Each number is 128 + 32 x the weight over its row's rms, rounded and kept within 0 to 255. Layers, rows and columns count from 0. Numbers have three digits each. The size before them is the row's rms in percent of the matrix's.

# layer 3 MLP gate, 832x320, rms 0.0348, rows 809-831, columns 0-159
099:112133129176089141179152132130093144085121096161119194158141121067061117173122132095107145154190090143124229111090151095120138123167124146134134071110157158129159165089195151111129203097048106202056113155151116098122066146113164152136163139151131104117183121069089052083135149135098052115126095120191169100121165163143119138139213129144132110164092083162159130114147129140141128139201157133116124146148150170165120171111107173133173125155119162105178071202134126102089158167138097
089:133140087153116144148081153182121119124175150177165116191116102128090078133108140114133157133170181163158126150148105137103156140095067144126086128072160135094166145070121180172126130126018138114160156173164091102167142052133130109196159193092102123132125061160047094129146102169099108146146108123186143144148118142126128065092140166176167162053135119106143097100155105130141124166093139098069123166103083090164122138095096083111151126128148197102105108126105125094130101106153120
091:096134165089150117120107134102046135167103142162109184138128107210215171086161085183079166098131090143090139163117147174123113141147160113067085110137137097096104193105085084155113157141097113181105132137136117121157145097113121104132112160061053148112099062102121099138080164117169070133139198143140162098161109103134112138020109152145155132104169108133111094066118123106141136103114110130140105156077115184126108112125091087195094086146087128119143120156128125113152159121113090
116:135173093136148146147151164141110086092128126125159116155175184147146125191139071124150162096102110153143119113074131149127074158143133117093103139076158149155161105140132106119161134095134139150077153141157095124154182108102151156078093124095135168073142117119118044072183136137142143140111142136138159180097113138076128114186108135124147088090136080159159129115119159092072133160118153161150087105176147182160134139086121135193154141175125178117092148182092109168119111145140121
104:135107166210045151093200126192128101117138112118138151186126118137180129144200159166102170130186080102124129141143108142146145202146126141127100099085053064151088125154119162104085149075090099144137121167106129130114127123114176186130131148131110103156135146165136073082091162144173144160080119160164069158095142135098150150139097155117137039088100102104086120153167114148078127140133088130073139102144139180127170092149151110098147145173179157162128093113122164101197144121133151
104:148120192095112167126142136119118135105153095148120143133108187089133166109147090060079117161105115142140135088118094132127194051118123134130141151184100141091117123073114095179167147126166113139129125127130108124164094092166095144127167139149094090095096113136128160117120150168167125054120121173016112146163090134104128133123149144112064104111121049192181169129130234108147168132107106130083162155164191147119077117089124116153111117196083136135127082132142138134154137182093166
093:082170127098092161162174119192127116131164159104091109140175132135184096094147104115161126100112130158142163094130151121208154113114170076176154123130149071113082133174112137116107126170116104126124124198163113105121111094104144088177128124144125123132126132109064112076131138093113185133164133128079122201091129089105081118134174133138143113168031123099142187064074110121104100141168167126127076121160164107117145131117162173099138136063035160168126123133132149179100130094146164
126:111137168146156165094189129120097144132154065124145081152079148135144155125150130151154131139163102132184133126071125143174142113086191115063146117120142109153074112107148141162139166124116149195111146136127156192110144165113152159079140083084099167086209171170186150132116156116118107111086147168077118156140142104110146097134120122083088109089072119167134117150159151127095145179173133168100156160131164116143166148099151134140156140136072106177157183144163142212130154152090179
095:146161085154152137131122147127110116090069115183112164105127101097124157120133192120125165159107199132098092069135129115121092141162075147162134129146165170113176097154139104093063124124144174140093066132117155146187175147151094104095095185105111149133104148105147024139072170099130141111132086075104154133146097166156131118119145189144149155142143088138104141128091189141136132134105154132180119095134163202147091082144132122121145219147141131147133160164151124183149166160146101
107:134162095134138112152077158113071144110107126108139169128136084133126112117113123118170174146160107107094167112114113186105087082177157132111120113114094147171116161141155121107170144072178110083094136118070134101068089188095144162166149162136123127078128129088128069141165138131124125099163125070180100132134145133151093129113110068101088110133118082139088117112129130184141135165171106056094177113117143152112189098142093111117115136173118165117087119123219192099139187099164118
101:094105104131132151146085113160125142173181112130157124145105123080135137130126135103144198152055113200092183128131149155114104170216119125124185182133167139080122127139129096138076175158175131109166118143091088122131110146113128098084177200107099125152144106120119149119096108157113159083118121155190093108130097129119168116103207146122126117115126119175173194123130145130135165118165133160093098085092083119057050142117132139127134138128068195133140127130105120159137147121094107
101:154143163123152129137104168099073090140208090084139121146143159084180137087100108181144097123177139115134124096131101159159125083174168155123151150123097105142151112173109155091182135109076105115142216154157085120124159183084174163092130130029164086100091181126134100135090099147149143135107162156151151149159142174101139104124118188088191046107103147182188149153125185172161111103170191096125157146091146160125098134091134136138116066112104095144148153139143127175123144084099125
112:147180138140104175118135176110157108182147095109092078106114049125080106131102082114153110103093134115130125136109117114101173146123140036078138120134107132137128084095095102116163149170158168106147137126118156153165163156173076125110165136124103153085153166143136117084120125131112113130053150136128102163099132109103140143123155117120107136125113133096165152092165147113066134137187152145084109148161129141079196082093118216133111184131115144124152154101118112162119142081129132
106:112131117121110099136126136078161161079123128182176154092093114149115127081139112116107123120119191040124159091112096161102121144146106096131141095083147162141102102073130146120130177153099137115136135140100145128110162139152157123133125174153125136092135118131109065113089191103123095090190128064170098157182109168163080128132174133108104145129036158153147191124104168162119139133103114122152115161170095140179161171112066155139156084185106083136178107201164116098158072174119099
080:149085150148133087107110105132140171106139157126154095204079133130094136092135098176124152198131133128145165152151164114085135141065092148131099137136150067043105130130118162143072134117128138127182082120112086058164096094117080090126152173127075154151137100094094145176107084178144156123171170136192135101144170144086145115119142155128097144140179146138118116093156106176111103096107112079142098085097143141174137164127153113126101118115182192070087070082063166079109101111153113
106:121093125126105142163108139087149133133072064137126070113128186146182145158122140092064126142159119113107135103131105054144088145125090106078128081093109115129119119138171109106119099108126158180094172133079073113124047118127150130124095106104117093124124146182145079073056100134115171166121165208075122117054165159155124165087102105115174164122084155138104152129089125087118065108121086147124089087143165155164041117084129166145075079135179189112103107127186159114114143118078102
098:133170138123175120115160131063095102148073154105074126111173097131119122158089119200137102077100098114164174159141116109105156181172164124132157099115112135177134186148121131192139160113175137171072133026117084089122167112106091136127139085130161104090142160115152159081142181135114047101127082109144141165146066125102107102152161093083114143104151117155154167093145153148133151147129094076140147096138105191116135124161112132139142150101095189135160145115107142137072147126118150
102:130087117160102070123155150151109102175125114088160124152096131156085121087112129140096195167171158191133129112094084104142138124074136101156139087102144146131148053154101152143149162147147131142119068129107120138147158148134110107137188204191176199208082171174185148132001124127170105132123122074113132149100106131128118166119110125092149168109123137128056114143144120112085137147102067068126158160138120140172158155180145131181108163161130080127122088107093123128113132143075125
096:113170100216084122144084149150138100150112101188134118103154135087175102085190161134061114166164111132122146116137166091135164137141113131156111085105087189140175054145154115210160143093192091082110158132095089133164159119119155087146101108185091129086135146127142142118147117121090112070159053095096155164123090085177112127161176098131163104101124111155078171115106180102150126134087128126106124096180180114084156138140153118086090124094133123055110103173124141101174116127111154
103:168134194125161138094210135162095141146169109088150116137117146148107139066138104122126079141065103135150161122041092160140135135111134170077152141104131115137083112106122105130128172141118191184117161117145148129115131124086151188077112053088098120089109148162204168120148139097152083129055114174078096123091134119138146133136174097079138127062124120116136116118105151096133177192123091131117153136049113123143187124118165120120148109129037107131155216150184113177114130146121163
142:120133201114171140100183127151095135168151103106123057125062143127119154158159128149157141126117092145175158116104090191172155094068166080096134130174123140128107090077168115174173154142138174198118114172113170188161127132132149167086117097080117185134156198152189147125112122097160162071096112172115079160090144124136119091146110101113098120090138115134172121170157158139100117174152134195156165171152156116159156155087140124158180106116090135179145199141129182152138161125076144
101:131115108047168138123126129109186140062086199153067149073097097165123140152112115129099119157118194090114155121133129088139137091093130093125082157202167132137182090147140154161135113119118119141106149137061184185153115133111147099183080103186076183140070130131125118130138142111137124121159103133142140137116125147119123107146123124194164177161130114140125165142090139137124115111133157123181151113206106117164145174183147149174078114173144105104147128128089161107162088092100126
086:136080155147083085146103098125102062094108148153144150106100167111118172161108117151090135143145142138155112134118113055155160152186139103067141146135080106132129134091088053130126087117161121083132093159102087081138112113172109146117028131137141115103114079119130073144125106090166101058137204102123182151126153124108089097144082115146081119111121119064086185135098157114060105101122085129143106113105148082145090109161143144085124165153126156151133152141124107125127096114133151